{"n_layer": 16, "d_model": 96, "n_head": 3, "n_kv_head": 3, "head_dim": 32, "d_mlp": 256, "vocab_size": 16384, "activation": "swiglu", "norm": "rmsnorm", "norm_place": "out", "norm_eps": 1e-06, "positions": "rope", "rope_base": 1020.0, "rope_fraction": 0.5, "qk_norm": true, "attn_scale": 0.177, "bias": "none", "tie_embeddings": false, "parallel_block": false, "extras": ["some layers without positions", "local attention windows", "shifted keys", "attention sinks", "value residuals", "learned residual scales", "capped logits"], "init": "normal", "init_std_qkv": 0.0618, "init_std_o": 0.0109, "init_std_up": 0.0618, "init_std_down": 0.00669, "optimizer": "adamw", "lr": 0.00305, "beta1": 0.9, "beta2": 0.99, "weight_decay": 0.0, "lr_head": 0.00681, "warmup_steps": 402, "schedule": "cos", "final_lr_fraction": 0.1, "batch_tokens": 16384, "seq_len": 1024, "doc_mask": true, "train_tokens": 140000000, "steps": 8545, "dataset": "wikipedia_en"}
Each number is 50 + 15 x the weight over its row's rms, rounded and kept within 0 to 99. Layers, rows and columns count from 0. The size before them is the row's rms in percent of the matrix's.

# layer 2 attention key, 96x96, rms 0.19, rows 16-31, columns 0-95
098:23 37 37 50 48 60 83 68 65 32 59 46 54 65 74 80 46 30 68 35 48 37 33 39 60 37 54 59 62 54 42 40 51 42 17 29 51 56 72 00 51 44 57 59 45 64 55 45 52 39 76 51 53 43 55 46 75 65 73 42 52 52 52 44 20 69 49 41 60 42 56 93 37 69 57 71 40 57 39 40 45 55 66 38 50 58 52 25 30 48 64 34 50 57 61 59
101:60 65 75 77 61 49 49 41 33 49 42 18 34 36 68 23 72 76 73 63 34 58 45 54 42 49 42 44 71 32 44 65 13 78 60 39 55 73 47 69 61 65 57 63 48 30 44 54 42 61 34 32 68 36 48 61 28 40 28 40 61 48 34 64 65 58 12 57 37 69 75 42 62 34 60 38 57 25 49 34 51 43 43 31 53 40 41 52 54 59 44 29 54 38 50 59
115:66 42 50 32 62 22 69 34 60 88 28 48 33 27 34 18 33 66 42 53 43 58 32 18 50 50 63 39 66 65 67 66 64 46 57 51 54 72 56 40 53 53 16 40 32 73 35 58 61 34 52 41 46 59 38 40 82 29 48 61 46 40 26 39 66 44 52 78 48 37 47 49 28 54 41 53 40 61 56 50 59 33 44 28 59 44 42 50 43 86 28 61 44 51 56 61
107:64 60 48 77 65 57 79 57 57 61 38 27 36 78 47 53 33 44 25 59 30 79 26 46 48 49 75 73 42 53 65 66 43 45 42 19 61 66 32 44 54 54 35 75 46 77 54 40 46 55 60 31 47 47 40 37 48 38 30 51 51 57 40 52 46 67 44 42 38 50 68 65 40 41 49 48 47 28 42 41 48 49 53 27 37 20 53 19 23 62 23 33 66 72 59 79
110:44 63 31 62 50 49 25 48 46 32 70 62 43 65 61 73 63 31 51 32 49 65 65 78 43 58 54 36 38 54 41 36 62 38 55 50 48 67 22 56 50 40 78 41 49 25 59 31 76 40 49 60 65 50 60 34 63 44 51 50 39 42 81 34 09 20 66 29 61 43 40 50 69 62 64 52 67 63 32 47 30 72 56 55 51 91 50 46 63 43 71 38 43 48 68 58
109:50 64 24 48 54 72 34 42 60 33 27 36 42 68 70 32 58 45 67 59 49 47 24 53 27 85 77 74 63 45 43 47 15 65 47 48 39 32 59 31 39 54 42 54 57 46 49 02 45 49 64 44 63 62 33 56 61 44 32 33 29 39 43 58 43 69 42 48 69 62 57 40 47 47 44 38 50 41 43 52 42 48 43 39 29 45 51 18 43 28 37 44 80 66 68 71
120:47 56 29 66 42 75 54 73 54 23 61 32 47 71 55 85 40 41 45 58 65 80 42 38 63 66 66 59 57 58 56 48 41 38 35 38 64 63 61 26 36 65 69 76 59 52 71 14 56 47 59 38 65 39 41 50 68 46 69 38 52 42 58 36 26 36 54 15 71 45 64 94 67 53 37 60 56 48 53 69 47 53 60 49 45 54 61 35 43 34 67 42 40 56 45 72
124:25 31 61 52 39 53 54 74 57 27 82 82 64 76 38 74 58 19 35 46 67 47 79 57 72 41 46 58 30 45 42 29 74 41 26 67 41 33 53 44 51 47 60 45 49 41 67 48 55 38 66 41 53 52 63 48 66 51 60 52 63 50 78 63 29 72 70 31 78 30 36 67 33 69 54 59 60 56 37 44 15 70 54 49 53 54 43 53 43 62 49 38 47 62 54 64
118:44 68 30 78 72 60 38 55 61 36 55 38 28 52 54 81 40 26 61 41 60 72 49 69 37 65 66 73 43 57 50 40 48 33 55 49 28 56 30 40 46 52 43 83 46 47 65 27 67 48 48 66 52 46 50 32 70 56 56 28 72 59 70 20 13 45 57 13 75 43 58 69 46 62 52 36 56 56 37 56 47 62 64 45 45 62 62 24 57 38 66 48 71 49 40 65
084:68 91 42 72 67 78 36 57 57 43 76 53 15 69 54 42 60 49 41 66 54 73 36 51 47 58 81 40 40 66 65 51 68 46 34 31 48 53 50 57 20 55 54 72 69 61 70 24 53 37 28 62 57 40 50 62 59 48 46 55 60 47 54 22 45 42 48 14 75 43 56 53 58 52 47 37 39 44 45 70 46 46 47 44 52 75 86 34 41 42 68 48 69 69 51 53
114:41 53 20 54 42 59 53 42 57 36 67 31 65 36 74 72 43 22 71 46 60 41 63 77 62 53 38 69 53 46 10 42 54 25 36 48 55 51 67 25 23 32 50 78 30 30 60 56 34 68 68 49 76 33 71 40 58 67 57 30 43 57 34 60 37 74 65 21 53 31 59 50 55 51 51 49 64 44 41 48 56 53 56 71 49 63 59 63 62 34 38 51 39 37 72 60
100:47 38 39 34 52 50 70 30 51 39 30 78 49 40 48 48 38 54 60 37 43 21 62 53 60 19 25 53 42 52 20 63 61 57 49 49 43 62 36 43 69 60 32 16 37 72 39 77 36 54 54 40 52 40 62 58 48 41 43 62 30 51 50 69 54 81 38 71 34 29 20 17 37 59 68 47 62 50 36 29 64 43 36 55 51 36 47 72 35 63 27 73 27 50 41 59
123:75 56 36 77 53 47 65 40 67 56 56 24 41 56 35 82 34 31 40 52 55 78 57 70 34 63 38 74 36 66 50 46 66 43 54 46 54 65 22 48 57 53 40 83 27 54 59 58 75 56 32 47 68 25 60 16 63 62 68 30 72 75 51 37 28 42 58 26 68 47 62 59 47 49 54 40 48 62 47 52 62 59 44 58 64 38 56 38 67 39 39 56 41 35 33 75
121:56 64 56 59 21 50 52 77 29 51 50 48 67 39 49 68 52 58 53 49 69 55 41 56 50 24 35 22 41 34 60 57 55 50 59 43 62 51 49 61 53 52 72 57 51 46 52 71 41 59 48 81 40 45 49 57 00 77 50 61 49 65 59 41 71 48 42 36 24 72 61 58 63 31 44 66 42 43 79 51 58 51 66 77 47 25 68 61 59 50 38 74 27 41 28 15
131:50 29 46 30 49 58 52 50 31 56 42 73 61 32 51 49 48 76 57 40 29 20 59 57 45 46 35 35 71 46 26 50 43 51 66 43 60 50 36 49 60 45 65 22 40 36 36 85 41 45 71 49 43 35 50 64 14 54 57 65 25 50 55 51 70 47 22 86 25 42 33 32 47 53 55 42 48 43 61 32 62 59 42 51 52 46 52 77 57 54 29 65 18 31 21 34
121:39 44 60 43 53 31 34 40 38 51 69 72 55 41 47 35 62 44 46 50 75 54 78 39 48 33 59 45 39 53 79 44 62 46 48 88 44 37 60 86 42 41 61 21 50 33 41 35 58 44 25 64 51 68 54 40 71 35 60 54 61 41 68 44 48 26 65 50 90 37 34 49 45 71 45 69 53 76 41 65 48 44 49 53 79 78 43 45 68 53 76 57 65 49 76 54
# layer 2 attention query, 96x96, rms 0.191, rows 17-31, columns 0-95
100:49 43 40 66 48 64 70 39 64 56 49 43 39 50 33 61 44 37 37 58 52 61 55 44 67 69 77 75 41 67 76 50 30 36 53 34 43 37 47 49 41 50 36 59 45 53 39 28 48 36 60 42 47 57 52 44 93 76 87 26 41 54 43 36 39 52 77 43 76 52 51 41 76 48 24 59 31 63 49 52 69 29 51 44 76 83 54 27 75 45 45 66 26 48 65 52
118:50 42 22 60 52 71 46 78 21 51 46 34 42 57 70 71 47 46 36 55 61 34 72 19 46 79 49 43 43 40 36 24 61 52 50 57 66 35 64 48 57 58 70 61 45 46 57 39 14 89 64 41 58 54 41 42 58 36 40 35 71 37 70 42 45 60 62 32 69 52 37 84 84 75 60 54 41 41 57 61 24 56 72 50 52 56 66 56 37 36 52 42 50 44 60 38
121:45 55 18 58 45 74 52 80 41 54 55 35 35 44 49 56 41 34 22 54 70 30 68 28 58 62 45 44 35 39 27 15 58 47 24 52 63 34 49 49 55 34 63 59 39 29 57 34 37 55 74 51 55 45 39 39 57 28 24 53 57 37 55 44 44 33 79 14 86 36 42 69 71 67 50 45 50 42 30 54 38 62 70 48 56 77 71 70 53 45 46 39 60 55 51 47
093:41 20 55 40 57 09 43 37 34 45 61 65 50 56 30 31 42 65 77 45 33 66 46 67 36 47 47 63 59 68 60 59 54 33 64 51 42 32 54 60 53 54 69 55 81 62 54 52 48 47 21 70 47 54 47 47 45 54 65 64 57 61 29 50 55 33 59 82 26 48 51 40 33 44 61 46 68 46 79 51 41 52 33 28 48 06 32 47 66 41 42 47 39 84 29 34
092:77 57 34 43 60 43 71 26 50 52 62 71 47 39 67 37 45 51 15 39 48 39 33 42 52 54 49 47 44 38 39 31 47 38 55 62 42 70 66 51 41 28 59 73 40 44 56 46 50 15 36 59 43 49 61 44 43 63 20 80 36 63 46 75 76 53 49 52 37 30 44 45 16 38 83 44 56 54 37 25 61 54 35 68 45 48 44 47 44 79 46 53 44 86 17 50
107:42 31 51 35 55 16 37 49 27 34 71 78 47 38 47 48 58 68 53 51 49 26 63 36 35 44 47 15 54 48 25 36 56 52 83 50 41 60 44 68 63 44 81 25 37 30 68 63 47 51 45 62 25 65 55 61 32 52 43 70 48 53 78 39 48 34 61 40 55 53 31 26 56 49 63 63 61 43 68 31 39 59 54 39 59 74 45 60 69 48 56 55 34 68 19 26
081:33 55 53 45 51 39 39 63 59 64 41 26 20 42 44 45 43 72 44 62 48 52 60 37 57 44 22 32 65 47 56 82 78 73 56 42 71 69 74 55 72 52 41 56 75 47 48 48 52 66 58 56 52 42 35 31 28 41 54 68 68 35 70 29 48 27 30 40 50 74 56 54 23 65 93 31 40 48 65 49 49 62 47 33 32 28 28 63 41 59 37 34 49 61 39 59
122:46 31 73 36 38 38 50 39 60 54 75 31 38 37 65 43 59 67 74 40 58 53 55 65 38 27 23 50 56 47 52 31 61 55 51 26 66 58 65 50 66 30 30 41 62 46 74 77 45 40 39 62 54 27 38 66 16 53 59 67 56 54 24 27 48 52 42 53 47 38 48 26 28 47 58 31 51 69 52 28 49 48 42 64 21 29 45 36 70 37 75 61 36 85 39 58
098:41 41 46 37 48 27 79 44 45 57 72 50 34 40 68 23 69 53 67 40 42 40 46 84 32 46 56 54 61 61 61 31 31 18 63 24 36 56 52 18 55 36 58 40 30 64 53 48 67 37 47 46 42 47 54 49 12 58 47 60 25 75 36 55 62 43 60 54 34 44 41 32 27 27 68 62 47 70 37 38 39 39 62 39 29 36 49 23 67 47 74 50 42 60 38 62
081:54 50 26 56 60 64 39 54 40 51 33 59 52 56 49 41 22 48 43 29 62 57 17 26 50 42 57 66 52 49 43 34 47 50 62 49 50 66 30 68 46 56 46 49 57 24 51 33 49 46 67 25 50 47 41 45 82 33 01 60 24 24 88 42 49 30 49 62 59 25 36 51 23 57 59 38 71 48 58 44 74 68 51 53 41 69 56 51 65 54 71 51 51 59 39 80
099:64 40 68 41 46 56 26 55 44 49 29 41 68 52 65 28 29 46 44 55 29 64 28 55 62 27 57 51 56 44 54 38 47 62 27 41 48 45 49 46 67 66 38 71 54 77 17 31 54 54 55 39 39 41 15 31 54 46 31 57 57 40 52 43 65 47 47 64 44 54 57 73 02 60 54 57 08 59 40 61 60 41 48 29 66 36 52 49 55 54 49 50 67 23 54 87
125:44 72 30 71 70 41 50 65 53 50 58 43 54 40 17 61 42 24 47 46 61 43 55 55 48 68 64 51 54 37 67 64 58 45 69 61 27 41 44 79 39 53 40 64 67 51 65 31 29 44 42 45 59 54 53 41 78 53 46 42 47 41 43 29 48 48 69 27 76 41 51 62 84 58 45 71 63 39 34 73 57 44 65 25 65 69 51 60 56 47 10 28 77 30 52 22
100:36 53 75 61 40 83 43 41 50 35 48 62 65 89 52 60 64 36 75 59 79 32 63 37 54 43 61 37 46 66 38 36 41 51 45 64 54 46 35 44 48 54 60 31 34 29 53 67 51 70 53 33 55 48 72 66 58 27 80 33 31 45 47 43 19 50 58 41 65 51 56 56 87 59 32 42 58 56 50 27 62 35 56 62 37 81 84 61 37 47 58 55 43 35 71 52
102:84 58 59 48 63 66 59 64 70 36 46 43 43 47 47 34 55 36 33 56 55 38 31 48 62 32 60 38 38 43 70 56 37 73 29 33 49 77 72 52 48 77 44 53 74 71 54 52 73 64 55 47 30 33 60 36 95 64 52 55 71 45 73 73 54 47 17 60 62 49 40 66 45 49 62 45 30 49 34 64 49 44 35 30 63 27 38 37 25 51 41 33 58 37 58 71
110:49 36 73 47 47 15 56 20 45 71 47 63 61 63 28 35 68 52 59 56 22 68 54 87 39 50 37 39 62 63 62 75 49 49 64 60 46 56 53 59 49 47 46 42 67 58 36 56 48 30 20 38 45 47 50 68 22 59 53 67 66 85 33 51 67 54 22 86 26 62 58 30 27 38 40 48 53 54 58 53 37 52 30 44 31 25 41 56 63 55 55 57 36 63 46 39
# layer 2 attention value, 96x96, rms 0.174, rows 0-20, columns 0-95
098:74 58 40 69 60 62 58 63 62 28 51 50 49 61 39 43 77 47 83 58 61 65 53 41 48 58 72 79 32 56 42 54 54 47 46 42 66 13 45 30 48 36 59 68 66 47 64 60 48 27 34 38 57 53 66 42 50 46 58 30 43 52 32 73 48 59 70 23 45 76 36 49 69 44 63 55 69 69 50 24 78 49 67 76 81 25 34 71 25 41 49 59 45 51 45 58
107:69 44 57 45 48 43 64 39 37 45 34 35 37 39 58 16 68 69 45 39 50 43 39 30 69 85 38 25 90 50 39 32 58 47 78 29 50 59 37 49 64 57 46 28 46 38 63 77 53 63 51 66 46 44 09 54 47 31 36 58 33 65 42 29 54 43 36 74 57 42 41 51 62 59 64 53 35 63 89 39 66 41 30 36 40 57 52 46 35 53 55 32 47 29 44 58
099:41 51 54 57 90 70 57 45 49 42 55 43 60 52 47 50 09 52 48 45 33 73 36 87 52 40 40 72 69 38 40 65 62 55 14 36 61 69 38 44 38 60 57 65 36 49 50 47 59 53 59 48 22 50 67 39 60 59 33 60 68 40 60 52 40 47 25 61 63 40 68 43 56 58 59 40 59 27 21 33 18 55 52 57 07 65 51 36 49 56 47 52 63 78 55 53
077:43 47 45 50 64 54 53 53 58 37 39 43 49 74 54 32 39 43 82 58 29 64 62 52 53 29 47 64 49 68 47 74 96 52 08 42 55 46 22 64 52 53 41 42 57 57 34 47 44 25 63 70 50 48 49 63 34 37 70 53 24 47 41 43 83 52 46 53 39 27 75 50 52 28 50 48 59 55 37 30 51 45 73 60 18 54 63 48 16 34 51 40 63 72 56 66
099:61 70 64 62 49 56 56 46 97 39 62 53 64 53 65 51 47 54 46 50 63 75 42 36 49 25 49 63 58 57 54 76 70 45 58 51 56 35 28 42 41 60 58 69 61 22 45 76 72 46 41 36 48 54 62 53 50 31 42 13 81 35 56 82 40 54 47 39 29 76 50 42 62 17 44 64 78 61 51 43 57 44 45 65 39 38 44 83 54 29 53 61 49 33 49 55
109:46 65 49 52 46 50 44 62 45 58 52 55 47 38 38 62 74 46 66 71 76 55 79 62 12 43 55 55 28 40 82 51 36 67 64 70 47 28 75 54 49 16 50 49 73 66 48 38 26 46 49 52 46 54 80 50 53 61 59 39 51 39 42 72 57 55 61 33 24 80 34 54 54 58 25 44 45 31 45 59 37 55 77 43 65 23 38 47 58 58 67 61 41 47 85 51
102:49 45 55 56 29 64 53 56 62 60 58 49 48 54 16 89 42 53 41 52 47 77 54 67 35 14 33 74 38 74 57 55 50 46 52 60 32 66 52 56 44 40 66 74 51 61 35 23 36 50 42 54 50 71 69 50 53 53 54 50 67 39 65 53 45 48 47 31 51 28 55 84 17 42 51 60 52 40 32 84 47 62 57 44 43 40 81 25 48 51 16 49 58 66 51 27
096:60 54 63 54 38 54 29 49 51 76 67 45 39 61 55 46 42 43 12 59 46 62 34 19 42 43 53 56 52 54 32 87 53 44 67 44 75 51 55 45 79 62 42 40 59 70 33 59 59 55 36 66 79 49 46 66 32 32 20 38 16 48 63 54 46 49 74 69 39 60 45 51 67 29 67 61 61 56 08 32 52 46 72 33 67 56 41 38 32 33 50 58 50 44 65 57
114:36 56 54 43 24 68 35 61 47 66 57 51 35 59 27 71 67 49 36 66 54 50 59 83 55 44 54 54 49 65 41 41 57 43 58 69 69 55 70 57 46 27 43 66 65 46 32 41 01 25 59 46 33 55 63 62 32 57 66 67 29 48 44 39 60 68 66 53 55 18 65 65 35 70 30 49 40 48 27 69 31 47 61 58 47 50 66 28 18 64 37 38 61 70 61 60
107:54 57 46 56 40 40 43 55 50 60 59 48 35 25 52 48 88 43 81 58 79 56 59 58 29 53 58 60 47 50 76 47 35 61 91 55 54 41 75 60 58 17 63 33 59 69 52 49 31 59 34 45 32 30 42 73 35 31 39 52 59 53 41 72 77 62 73 21 32 61 38 51 62 47 41 56 62 52 68 54 54 21 70 46 74 45 51 59 32 56 74 57 57 48 69 49
098:60 60 44 66 39 50 45 57 53 47 51 38 36 55 57 73 66 40 68 54 59 66 65 53 58 77 62 49 53 47 62 33 69 69 36 64 47 28 98 56 54 30 42 49 58 52 75 22 42 47 42 63 63 49 36 59 65 43 52 18 57 58 24 69 16 65 70 26 25 36 45 51 68 23 37 38 74 73 68 41 39 51 63 51 51 42 40 65 72 57 71 44 56 56 46 65
098:52 47 68 49 48 46 57 50 28 58 72 54 59 30 51 51 44 30 41 37 72 50 51 52 66 75 41 38 94 31 23 40 36 59 63 84 54 75 63 39 54 78 56 46 20 73 64 52 60 78 57 70 28 33 71 23 60 64 38 67 53 53 68 46 22 50 62 39 64 39 47 53 61 43 47 63 44 52 33 47 28 50 59 47 74 60 40 66 52 53 57 35 54 57 24 34
108:43 40 53 43 56 27 47 47 38 66 46 60 45 49 58 44 18 54 04 45 45 22 35 10 49 49 36 11 46 53 45 50 32 55 67 47 24 67 35 49 77 55 40 22 37 54 48 70 66 77 67 39 52 43 17 45 56 61 52 53 51 39 56 33 69 39 38 81 51 51 37 45 45 51 56 54 40 44 59 50 34 44 30 51 51 60 46 47 80 42 60 57 29 29 40 31
083:61 53 44 47 44 56 50 27 55 62 53 51 55 39 65 39 47 41 61 62 68 44 59 46 37 74 62 34 47 55 51 20 29 51 74 62 62 43 51 43 62 22 51 38 46 44 60 71 47 39 39 76 48 22 44 61 22 38 59 80 11 40 40 55 69 62 55 51 18 59 57 56 59 22 27 48 56 66 58 56 68 43 88 93 39 45 53 67 44 51 45 20 43 42 53 50
091:60 42 40 56 59 49 72 17 52 65 45 46 50 55 66 07 60 60 57 58 45 34 42 20 57 64 69 14 73 40 36 41 58 49 42 45 67 70 33 59 56 29 52 34 34 59 48 67 61 55 41 50 49 31 21 60 57 51 37 69 30 56 37 45 48 53 38 74 39 39 63 29 70 43 43 50 49 49 69 00 61 44 43 52 51 46 53 73 19 49 68 49 48 36 45 53
079:57 64 37 76 59 48 52 77 35 39 46 81 44 46 50 00 65 45 59 56 49 47 34 39 44 60 55 55 67 42 53 78 76 52 64 17 27 66 55 28 55 44 63 41 55 68 64 35 55 44 45 48 64 57 34 57 33 75 31 58 56 36 48 63 77 52 44 36 56 54 40 53 62 51 72 50 61 28 62 61 54 39 53 30 62 41 46 72 18 31 72 45 55 39 75 53
093:37 52 57 40 56 54 50 46 66 69 44 35 33 72 61 51 32 49 09 53 52 50 18 47 44 85 73 22 41 60 62 20 31 54 54 56 31 78 52 87 55 46 37 47 50 49 35 41 45 55 55 49 32 35 26 58 57 42 34 53 34 53 37 47 59 38 41 85 61 28 56 50 67 66 59 65 38 55 60 48 42 33 20 58 42 67 47 31 58 71 22 49 53 40 66 42
100:40 46 30 44 51 33 37 62 25 66 53 69 26 56 42 63 56 42 23 57 32 15 55 41 39 58 61 43 39 45 44 38 63 35 59 35 43 63 34 57 67 43 57 42 98 36 53 46 57 59 35 30 35 49 12 60 62 53 46 61 25 49 48 42 66 38 55 58 56 65 39 46 55 59 51 81 23 29 77 73 48 45 35 31 51 78 54 48 74 46 66 53 43 42 66 28
097:46 38 61 43 27 51 40 69 49 70 53 48 47 69 31 60 53 74 47 80 36 34 69 38 45 47 55 55 53 50 47 42 41 48 78 47 62 33 54 32 53 52 61 38 80 44 48 43 27 30 50 54 56 79 57 76 20 46 61 53 09 47 65 28 65 45 54 52 44 66 56 68 55 55 24 69 33 51 40 98 72 45 57 61 42 49 67 25 41 51 35 41 51 53 71 35
101:58 56 54 50 58 20 46 68 40 43 57 64 68 60 72 59 47 52 41 18 50 45 45 28 64 30 42 44 48 28 34 67 69 61 45 36 37 50 44 52 63 73 52 30 60 55 66 63 81 81 52 36 63 61 41 37 53 45 46 44 80 39 62 51 31 22 39 54 51 59 31 42 59 39 78 47 38 45 62 47 58 69 29 12 62 43 38 55 94 46 68 55 66 43 38 29
089:37 51 63 47 73 41 46 55 17 57 33 73 59 61 70 34 67 45 48 32 18 05 44 47 55 55 44 32 55 52 27 31 56 44 41 52 42 65 39 51 68 49 35 30 54 09 68 90 47 55 62 27 24 40 43 39 48 64 59 77 31 42 52 40 56 45 40 75 47 37 49 36 30 65 64 55 21 40 56 42 45 54 62 40 60 69 46 45 54 44 50 61 46 45 46 35
# layer 2 attention output (transposed), 96x96, rms 0.159, rows 0-20, columns 0-95
100:60 60 41 76 41 54 56 50 43 57 54 58 54 28 56 54 28 42 59 26 45 44 45 48 53 30 73 36 58 70 69 81 63 79 34 36 54 52 54 52 91 64 63 32 80 57 36 53 50 42 62 58 61 38 61 50 82 48 59 61 42 60 64 42 49 45 24 70 25 62 51 57 56 49 36 34 23 26 76 40 61 21 45 39 55 39 44 43 53 65 34 56 51 92 52 57
096:50 36 40 57 48 51 56 66 67 57 46 48 66 71 62 58 58 37 50 37 76 37 78 54 28 60 36 75 48 59 36 23 53 49 70 57 38 49 45 38 46 39 61 53 42 38 54 65 36 57 35 55 54 72 27 32 43 52 34 24 65 33 47 50 32 58 82 44 57 41 49 76 58 47 48 64 41 61 47 34 37 57 67 76 36 43 21 16 38 47 34 21 29 22 14 30
101:44 39 67 38 52 41 21 37 41 52 67 56 49 45 37 60 42 81 58 64 25 61 57 40 39 71 42 44 39 32 54 46 30 33 44 80 67 53 65 48 34 41 43 52 37 47 54 28 46 49 54 66 22 46 55 90 21 37 54 72 41 52 28 71 41 38 51 56 37 49 41 62 40 47 61 55 98 48 30 82 50 31 47 22 60 73 72 61 54 35 58 54 63 48 56 49
083:63 40 66 38 54 39 47 27 55 51 62 61 40 38 31 61 24 70 60 55 32 52 42 38 44 41 61 60 49 58 83 61 44 48 49 71 42 66 55 51 65 19 53 41 59 51 74 44 55 39 43 51 30 63 73 58 55 71 55 58 44 54 36 64 54 49 49 80 29 83 38 39 34 71 57 55 64 33 86 69 78 11 48 57 73 67 64 43 44 73 48 49 59 78 63 50
121:44 24 42 50 57 59 50 50 29 33 45 39 20 39 73 62 43 55 76 71 26 44 52 66 30 51 43 26 75 48 63 37 44 53 44 72 70 57 53 48 76 72 39 41 54 74 57 38 25 61 84 64 34 39 44 52 41 42 75 55 49 42 44 63 41 37 28 61 38 71 33 66 37 63 43 35 32 48 38 70 19 26 64 30 73 62 35 54 44 69 41 51 51 45 57 64
104:63 72 60 65 56 60 64 51 48 44 54 48 41 77 49 53 45 41 60 42 43 52 33 50 71 32 63 24 63 59 31 62 76 57 43 18 42 55 29 60 66 82 37 57 75 39 43 20 60 57 58 47 69 48 50 38 72 57 70 48 68 43 77 30 57 54 43 56 59 28 68 24 66 23 47 35 30 44 50 45 64 57 36 54 51 30 58 82 69 37 42 54 38 73 71 70
100:60 43 37 38 60 42 56 31 35 47 66 76 46 54 41 42 50 78 19 61 38 59 28 78 81 31 40 41 42 26 57 53 63 42 46 59 72 53 37 53 61 45 50 63 50 69 55 51 54 64 59 60 56 57 79 72 33 75 46 46 53 48 52 71 64 59 41 72 38 61 54 29 35 47 62 44 66 40 35 56 66 40 31 54 75 56 72 54 47 36 78 89 56 74 70 79
093:54 37 44 47 33 47 61 45 54 53 44 43 35 18 77 62 62 32 73 27 45 19 39 54 55 56 46 55 56 28 30 37 35 85 38 28 21 28 54 44 62 73 57 34 34 41 56 45 35 63 60 61 44 49 64 44 61 68 59 57 58 58 42 31 40 31 47 27 53 39 54 51 67 99 40 33 47 66 76 51 40 70 53 76 45 36 46 54 51 75 48 38 53 51 38 54
109:55 44 68 34 64 10 60 20 43 72 56 71 55 47 30 41 57 62 35 52 49 61 50 56 43 27 43 41 44 44 70 72 53 35 54 63 44 31 24 68 39 42 48 57 59 63 63 58 65 38 26 63 53 35 64 55 71 77 57 51 55 72 42 54 62 47 40 72 36 52 52 11 48 45 71 32 51 37 47 30 85 58 26 57 34 37 66 46 58 26 50 70 61 76 60 58
105:67 68 56 68 49 60 73 49 57 23 47 59 43 52 69 87 56 61 40 31 57 51 51 41 68 38 57 27 87 51 31 63 62 47 59 50 47 46 45 61 66 69 29 40 63 53 38 44 67 54 54 55 75 64 44 27 84 51 75 48 65 35 80 46 57 23 46 61 39 58 50 33 40 39 61 50 15 47 40 50 49 59 48 78 60 15 45 52 66 30 48 33 48 51 69 67
116:65 59 81 55 74 48 68 62 47 63 28 51 62 62 47 64 37 50 57 68 30 59 48 40 49 36 69 55 38 72 62 45 55 35 40 23 65 64 43 61 81 51 56 57 74 52 55 24 52 71 62 37 62 40 56 45 69 59 38 60 87 46 84 86 44 65 39 78 44 41 65 36 54 41 47 45 35 46 32 52 38 30 33 45 69 39 43 50 71 41 31 52 27 63 77 50
105:59 59 76 37 17 52 34 53 41 60 52 32 67 51 64 77 52 63 67 49 32 36 68 48 30 66 39 55 43 27 35 39 25 35 57 64 88 24 63 69 12 48 47 82 46 22 38 47 50 57 26 52 38 23 34 68 43 34 41 60 49 55 23 60 48 52 66 43 38 40 54 64 37 53 60 41 37 63 47 39 41 42 70 62 55 53 56 41 43 42 42 57 78 34 42 46
099:34 45 34 51 55 65 46 61 49 50 44 20 61 71 51 36 68 28 56 54 76 29 58 52 54 73 50 62 49 33 30 25 60 57 56 27 15 53 48 44 35 60 72 51 29 42 44 67 61 43 48 43 51 66 33 27 34 35 44 52 45 50 51 29 50 58 89 27 70 38 46 70 49 62 52 53 57 62 39 63 38 87 69 68 33 57 41 32 31 62 74 48 47 29 30 31
100:78 44 47 36 45 31 64 33 51 52 50 56 46 45 59 55 43 49 64 47 56 76 40 18 41 47 48 66 79 35 66 70 72 58 69 61 39 65 52 51 36 66 38 62 69 71 46 43 57 31 42 44 59 66 63 43 73 64 48 54 52 61 53 68 52 52 14 56 59 68 35 29 33 82 63 26 38 40 62 38 79 14 28 49 55 22 37 41 35 57 27 44 30 62 54 61
091:47 65 62 60 49 54 42 66 57 37 55 29 52 45 61 60 68 43 84 41 62 34 84 47 37 67 62 62 54 61 36 43 50 67 84 38 26 61 60 37 41 66 54 50 49 51 60 48 46 31 30 55 45 46 20 30 62 52 47 56 56 50 54 49 27 50 74 26 46 50 26 71 71 50 59 70 54 47 57 26 37 51 62 80 46 57 17 42 40 53 20 35 45 18 26 25
092:30 69 64 59 50 56 43 51 59 32 53 48 63 26 65 85 64 37 81 49 79 44 63 42 42 45 48 37 50 62 41 39 33 24 34 46 60 59 56 29 54 52 49 37 54 51 45 23 50 52 45 68 60 26 65 48 56 28 35 39 32 48 43 30 24 57 54 41 33 54 65 62 72 49 33 63 39 32 85 53 55 37 81 61 91 50 48 52 36 55 59 32 37 68 69 71
094:60 37 59 46 60 31 45 58 37 38 42 45 39 43 52 56 64 55 61 48 49 54 70 46 49 68 65 74 47 52 43 34 54 49 78 48 32 60 44 38 21 44 63 71 46 62 51 82 49 38 39 41 52 54 48 48 17 56 28 65 49 53 39 45 47 61 73 28 72 44 28 53 27 73 45 73 68 73 13 37 58 92 47 60 31 44 16 39 48 45 60 29 40 42 22 55
094:32 83 36 68 66 49 37 45 52 38 31 38 59 55 61 31 60 28 57 43 95 49 54 34 55 54 50 60 61 42 29 57 47 51 56 13 48 46 73 43 41 49 52 54 19 52 46 71 58 47 43 36 49 67 63 39 58 35 40 63 44 68 57 33 45 34 82 20 73 29 47 44 61 62 37 75 60 53 42 47 62 95 65 51 32 39 38 49 74 43 62 46 53 44 35 49
091:54 42 58 39 64 37 70 09 60 51 43 75 47 55 55 33 42 43 47 44 51 64 25 47 49 17 45 58 47 55 49 85 54 62 51 71 40 53 46 51 75 46 40 49 37 41 59 57 44 35 50 40 49 78 82 52 52 71 50 34 52 67 31 49 37 46 24 70 41 54 45 34 38 73 54 29 36 56 79 29 83 41 43 35 47 41 49 44 63 66 38 40 40 87 22 64
116:60 44 30 67 47 76 55 75 64 42 32 29 61 45 49 45 57 40 64 48 76 33 65 66 45 64 65 45 40 45 39 36 22 45 41 27 47 30 47 27 46 50 58 62 34 37 41 51 37 73 65 34 40 51 52 52 31 25 42 48 30 49 52 56 35 48 80 30 59 32 49 94 70 58 22 73 52 67 23 62 22 66 78 39 58 71 40 48 45 52 55 46 53 38 54 47
096:30 72 39 69 50 58 50 60 70 46 43 38 56 63 32 33 63 33 61 57 74 50 91 54 33 62 54 64 55 35 28 64 54 59 73 22 38 28 62 40 38 45 63 53 26 55 53 74 65 39 34 37 55 42 22 51 51 40 41 49 35 71 38 25 52 32 79 16 57 46 43 66 70 39 48 67 64 49 61 54 57 78 54 43 23 54 50 32 49 38 51 36 69 34 39 34